config = dict(
    d_model=64,
    n_kv_head=3,
    head_dim=32,
    d_mlp=512,
    positions='alibi',
    tie_embeddings=True,
    init_std_o=0.00828,
    init_std_down=0.00359,
    grad_clip=0.5,
    warmup_steps=200,
    decay_fraction=0.333,
    final_lr_fraction=0.05,
    dataset='wikipedia_en',
)
Each number is 200 + 40 x the weight over its row's rms, rounded and kept within 0 to 999. Layers, rows and columns count from 0. The size before them is the row's rms in percent of the matrix's.

# v: layer 11 attention value, 96x64, rms 0.141, rows 60-63, columns 0-63
# o: layer 11 attention output (transposed), 96x64, rms 0.174, rows 60-63, columns 0-63
# q: layer 11 attention query, 96x64, rms 0.12, rows 64-84, columns 0-63
# k: layer 11 attention key, 96x64, rms 0.119, rows 64-83, columns 0-63
v60,092,215,121,204,192,236,205,243,229,221,259,239,197,194,240,191,160,161,218,161,174,165,150,184,123,158,210,176,178,191,277,221,293,153,190,123,211,178,237,239,210,163,176,205,172,153,208,236,239,187,136,263,249,163,238,234,267,191,197,243,179,149,129,196,248
o60,086,179,205,170,182,222,199,112,221,163,171,183,211,154,103,239,225,164,255,250,237,247,207,219,249,219,203,177,185,179,186,194,152,144,177,165,272,170,208,160,171,198,209,187,247,235,146,267,218,263,281,239,155,249,161,174,244,243,176,183,201,161,286,201,164
v61,090,150,198,189,176,191,180,245,257,118,162,81,222,226,249,199,270,183,201,222,189,160,163,175,196,206,161,331,205,222,154,232,177,155,222,178,202,129,224,200,166,167,223,215,221,174,220,209,176,233,179,220,243,268,155,147,197,214,185,181,178,147,254,229,220
o61,087,184,254,216,212,259,185,203,175,162,228,210,103,201,236,228,157,194,233,219,202,122,127,188,220,218,156,146,268,141,124,189,158,235,172,179,241,261,232,248,188,195,203,198,202,233,153,242,239,247,205,116,210,147,227,189,231,179,146,268,246,211,163,231,202
v62,083,147,268,249,244,196,66,187,217,198,226,238,155,161,191,252,240,184,171,202,177,234,225,250,179,289,273,160,215,162,207,231,198,184,213,249,127,155,197,211,177,233,236,228,214,219,203,204,179,175,197,212,222,232,132,222,214,209,204,144,220,202,120,126,221
o62,075,150,196,194,175,228,276,235,204,137,204,208,212,162,184,220,268,251,211,196,205,170,284,191,194,148,147,243,189,259,156,130,250,204,284,194,155,246,211,201,180,137,214,218,116,251,202,194,158,198,215,169,193,112,225,189,176,245,209,154,268,187,229,224,171
v63,091,221,250,170,219,253,144,198,195,206,186,221,219,219,139,146,151,176,178,187,215,218,254,180,141,165,153,147,230,284,199,216,239,184,151,306,204,137,155,199,182,207,227,200,183,188,266,210,254,302,246,223,212,200,174,165,216,271,175,186,195,195,229,136,151
o63,090,223,200,211,218,191,188,208,237,191,235,166,209,192,160,253,137,221,225,187,239,194,204,159,174,291,175,219,271,203,161,185,249,247,224,151,118,220,214,139,228,172,190,124,199,260,191,144,171,134,249,237,242,232,162,279,189,130,212,160,239,122,183,209,225
q64,117,269,179,238,253,176,166,178,228,138,247,223,186,207,235,227,227,239,234,96,224,172,259,185,248,190,231,152,169,195,169,198,175,215,147,167,218,155,235,213,181,216,246,196,211,204,193,205,214,149,278,270,217,156,185,234,197,154,190,167,196,116,165,247,307
k64,115,233,167,224,299,217,241,284,165,280,221,152,208,211,199,193,212,199,152,221,165,93,187,255,177,219,173,227,259,133,174,199,262,145,166,152,177,199,201,186,175,228,253,144,260,166,169,206,228,211,253,198,213,139,191,196,214,182,253,164,219,203,153,164,195
q65,126,231,174,148,133,177,171,234,263,139,184,219,216,260,157,226,254,219,216,198,140,215,176,255,126,222,138,238,178,157,173,186,208,273,163,206,167,173,186,219,208,228,205,252,125,141,201,254,218,167,227,162,187,191,188,235,233,219,242,293,164,238,171,210,129
k65,124,166,233,197,162,159,229,207,235,94,235,206,185,177,219,207,198,163,138,177,212,201,245,214,144,287,197,196,225,158,149,162,245,200,217,196,203,193,229,203,176,227,271,177,221,180,201,178,134,119,138,238,283,262,172,188,238,168,246,286,192,199,251,176,161
q66,115,245,299,221,189,143,247,128,237,271,163,235,242,166,178,167,188,198,202,253,107,200,219,238,262,191,143,211,175,252,279,201,211,122,129,182,157,175,165,206,205,232,228,176,189,134,205,230,173,240,194,254,195,145,199,207,212,189,208,228,227,164,228,200,211
k66,110,244,284,148,186,130,132,193,208,160,119,178,168,227,183,152,214,182,237,202,150,227,213,243,206,193,181,272,305,226,202,266,237,162,130,220,191,242,237,186,247,180,232,167,169,179,238,171,227,209,169,226,206,212,183,203,127,219,192,268,165,163,176,194,253
q67,106,168,157,192,159,251,209,257,190,200,187,262,190,267,144,203,195,184,198,117,223,100,250,187,223,168,152,162,210,189,196,284,225,203,159,163,228,212,232,224,207,241,239,154,214,281,185,255,220,203,261,176,226,256,127,170,144,161,216,229,174,189,191,146,161
k67,103,228,241,245,209,156,187,216,182,133,189,153,170,181,290,256,192,199,234,232,185,131,145,153,145,205,206,181,200,159,274,161,211,188,128,111,183,134,200,220,138,236,249,211,262,270,254,194,191,231,243,239,247,214,234,173,224,213,172,161,181,203,217,231,203
q68,117,205,183,201,242,213,209,222,247,152,171,231,219,217,232,201,155,190,176,204,148,218,123,158,248,218,226,131,168,238,200,192,106,210,225,122,258,194,171,182,209,191,118,221,266,215,209,222,209,134,162,220,130,175,205,212,259,253,250,279,239,183,279,196,206
k68,119,138,200,191,231,204,237,201,234,187,128,189,238,183,231,154,159,244,159,190,142,193,196,160,223,180,266,189,283,232,203,213,163,234,209,258,271,177,99,170,175,129,208,267,251,235,189,234,223,242,161,227,174,203,213,152,200,151,213,252,188,181,210,230,108
q69,115,228,188,198,206,239,149,287,197,199,192,103,159,172,252,172,190,229,214,206,121,263,245,280,161,189,195,149,202,216,223,181,208,145,244,199,220,207,243,134,151,209,163,123,247,177,210,218,253,208,206,189,205,174,219,209,145,204,263,271,279,178,191,222,230
k69,103,185,213,160,237,255,177,124,245,182,196,210,262,214,197,190,218,198,178,182,219,117,180,170,262,262,182,224,228,287,282,132,190,132,246,257,199,173,259,140,166,196,176,264,150,159,200,196,242,208,171,222,184,174,236,200,134,223,186,234,188,233,185,133,197
q70,116,132,210,175,129,213,193,191,257,171,268,201,225,163,197,233,231,128,157,196,167,254,191,239,219,160,168,240,222,195,124,194,216,174,178,222,264,284,194,212,225,210,183,225,222,125,213,180,203,99,142,221,258,145,184,255,271,170,235,200,187,208,247,203,223
k70,110,154,163,235,144,165,217,218,175,194,218,170,255,189,197,222,207,191,144,173,194,150,187,279,200,256,230,299,182,329,151,173,222,192,189,228,230,233,112,278,190,212,179,145,205,215,210,202,180,194,130,195,160,242,199,270,234,176,185,248,173,212,191,202,183
q71,111,201,164,277,204,194,128,226,135,201,256,244,210,187,213,202,229,77,226,207,189,238,179,202,201,254,120,200,182,230,202,117,198,227,278,140,254,166,170,190,243,263,204,194,211,188,220,231,263,185,236,195,201,236,200,139,150,180,164,209,186,161,233,186,250
k71,112,231,194,141,241,162,336,191,182,213,210,191,263,212,197,151,187,239,201,234,220,192,212,162,131,196,141,211,234,202,208,137,205,173,240,229,226,241,151,165,184,211,187,200,99,263,257,200,243,145,194,189,180,279,216,161,188,260,177,153,197,159,217,164,210
q72,118,191,211,143,217,115,185,234,181,178,200,191,239,230,248,121,243,200,184,228,140,135,265,224,139,259,205,208,248,277,188,188,156,236,185,250,177,217,152,216,182,190,224,122,132,198,153,234,187,177,189,181,176,240,206,241,175,250,185,205,153,268,268,235,237
k72,110,144,188,151,244,248,215,202,197,195,151,215,194,199,174,176,136,162,191,253,194,203,146,263,197,169,195,128,164,226,229,170,181,192,168,261,133,157,239,188,229,215,235,164,200,197,198,204,155,179,247,196,306,316,238,275,180,216,224,256,171,186,155,242,178
q73,111,188,183,179,227,160,257,261,163,232,205,202,215,255,125,210,197,224,180,196,217,193,223,227,255,198,143,179,190,213,130,146,93,158,279,237,180,237,163,129,198,253,220,246,194,170,218,288,187,187,180,191,299,209,196,194,198,205,176,170,214,192,158,270,176
k73,108,181,133,238,155,165,189,220,173,199,177,210,190,193,237,197,235,189,155,223,231,239,218,201,259,233,229,231,191,206,164,141,164,164,275,185,212,261,251,163,164,286,142,199,249,229,151,233,291,163,224,192,281,198,193,160,128,229,169,208,171,108,184,238,209
q74,123,219,203,130,163,251,204,265,254,191,213,162,181,156,198,203,219,129,207,216,197,205,166,134,152,146,197,266,131,232,202,189,125,245,211,259,157,165,171,178,188,147,271,185,225,214,243,228,163,264,192,235,186,202,216,233,195,239,170,289,149,215,241,139,165
k74,119,194,192,152,185,295,203,179,173,172,176,222,125,203,197,232,201,132,153,240,213,216,97,176,208,151,273,202,209,180,194,257,171,248,209,192,203,276,186,215,178,262,267,195,196,279,204,196,160,193,132,228,195,197,155,240,191,253,229,240,242,219,245,135,176
q75,105,262,143,198,153,167,252,214,139,269,169,206,165,198,168,289,264,195,213,198,157,160,218,167,229,232,148,230,227,139,153,219,192,245,181,214,222,210,114,157,148,206,209,178,205,264,196,148,244,198,199,192,163,261,259,221,167,177,203,168,226,151,211,186,292
k75,102,116,180,214,206,243,276,228,169,207,184,154,235,184,166,241,251,213,251,203,197,237,220,172,163,197,172,170,180,220,223,149,236,213,119,190,214,175,236,193,162,284,218,205,179,165,225,228,226,153,211,241,194,135,200,79,265,241,208,190,257,165,151,197,131
q76,111,147,190,160,225,162,187,212,131,279,227,232,110,254,256,261,212,147,230,187,209,172,183,155,187,181,192,212,110,263,141,156,260,181,171,233,252,249,207,248,154,184,174,210,156,155,240,199,163,187,243,164,168,207,211,230,242,248,253,217,245,222,205,169,191
k76,112,215,166,206,225,225,177,249,171,233,240,175,109,198,186,131,227,144,227,217,239,190,195,218,217,179,221,211,142,254,211,176,215,185,190,283,216,246,151,241,163,205,185,281,181,142,223,217,209,147,165,203,240,260,89,156,232,178,205,162,185,220,262,261,149
q77,115,219,209,160,228,158,193,233,282,238,157,244,216,249,238,214,159,221,205,198,197,215,204,160,197,190,171,268,196,240,158,181,284,144,259,176,186,180,171,201,181,202,196,186,277,253,167,233,158,193,192,112,137,193,216,229,195,169,118,156,289,218,231,146,139
k77,113,173,181,234,176,255,154,213,266,164,216,216,127,200,176,203,320,253,149,213,170,159,179,174,215,153,215,180,218,235,169,247,242,202,214,265,138,182,192,169,268,238,164,258,176,230,248,174,160,147,182,175,234,199,237,189,157,226,202,136,236,122,229,228,217
q78,106,230,184,210,171,266,187,222,237,191,184,266,227,200,222,192,287,236,190,105,161,216,126,193,195,171,172,188,237,152,256,160,153,214,265,256,185,266,130,234,225,211,193,162,226,198,185,241,168,188,186,206,265,247,197,156,243,205,216,140,154,222,155,119,221
k78,107,212,162,274,143,244,236,207,132,209,164,265,179,234,211,196,160,233,212,129,226,196,238,123,138,152,173,277,234,198,190,199,179,222,228,182,221,185,181,200,152,244,233,120,231,193,152,213,154,228,144,201,262,241,273,196,228,238,158,200,153,157,198,167,248
q79,102,214,126,205,169,142,272,125,223,212,200,187,237,182,224,217,231,225,176,217,209,196,230,204,159,214,243,123,157,246,145,135,247,203,213,236,159,241,221,124,250,245,197,193,187,229,240,211,272,243,163,224,225,209,274,191,200,168,188,219,214,187,150,120,115
k79,105,143,181,251,257,148,195,212,163,202,244,208,225,228,225,285,285,120,254,174,263,192,203,168,223,151,202,195,158,240,204,176,196,271,261,158,168,208,154,167,266,185,221,209,171,155,140,188,216,261,170,237,177,226,197,181,165,243,171,243,132,169,234,195,162
q80,111,182,218,255,172,185,193,173,174,217,230,159,199,142,192,163,163,255,254,242,292,239,195,159,233,163,209,229,222,195,188,192,189,218,145,156,156,235,182,215,119,213,171,140,214,222,147,272,157,119,266,201,234,228,257,125,238,258,182,232,269,199,210,203,184
k80,104,267,223,250,275,221,142,189,249,253,176,256,213,177,158,189,240,217,189,218,166,162,193,183,155,177,225,222,187,135,161,199,193,290,220,176,193,174,221,267,196,182,166,201,185,264,172,253,164,136,228,211,209,211,137,141,200,219,95,205,149,201,122,201,229
q81,118,234,191,198,205,213,199,247,183,189,218,193,207,244,212,154,208,239,182,180,172,163,217,77,132,240,109,222,238,209,165,118,284,239,176,204,245,175,217,260,213,161,174,183,195,185,163,175,182,188,155,254,274,248,204,177,270,202,256,168,232,197,194,197,130
k81,118,185,182,203,153,193,226,249,179,180,201,251,205,216,184,195,163,184,234,148,151,187,209,175,157,192,248,199,212,239,156,132,197,271,158,189,136,178,201,181,228,217,114,236,189,247,145,144,195,197,211,229,231,303,186,138,253,223,290,180,191,305,193,237,198
q82,112,170,214,203,217,171,264,212,242,186,258,201,232,211,201,208,117,171,250,186,140,224,145,200,216,238,220,237,186,176,192,188,165,211,238,235,190,193,262,241,123,221,269,161,271,182,144,177,152,178,214,146,228,204,142,200,139,96,237,224,160,222,269,207,154
k82,107,163,283,263,188,228,143,193,238,197,161,184,267,241,203,142,171,212,149,155,253,206,148,194,173,177,212,260,157,195,240,248,149,163,206,168,149,187,166,193,206,206,153,161,166,241,225,260,203,117,226,210,213,219,188,286,191,165,257,166,220,170,292,202,206
q83,116,192,149,242,243,229,215,173,240,213,267,231,156,191,179,142,236,164,237,201,194,173,253,200,200,156,177,179,233,195,206,199,158,259,209,172,130,208,146,282,209,111,263,170,205,181,220,175,201,232,137,115,182,271,261,183,278,175,238,213,237,225,149,210,200
k83,113,212,211,271,169,230,211,157,158,240,243,183,193,207,207,143,197,179,130,154,228,227,272,196,167,82,150,213,210,194,178,195,157,283,162,205,198,211,275,199,198,187,306,182,148,201,232,216,179,216,231,191,227,263,202,207,213,169,216,211,198,280,149,205,141
q84,119,238,136,158,173,159,221,221,213,211,209,250,229,164,197,202,139,244,155,175,211,198,162,232,102,223,180,232,171,169,219,151,171,252,169,165,243,259,254,195,264,189,201,215,252,214,171,215,100,203,235,199,162,249,164,137,238,197,203,234,186,184,135,298,209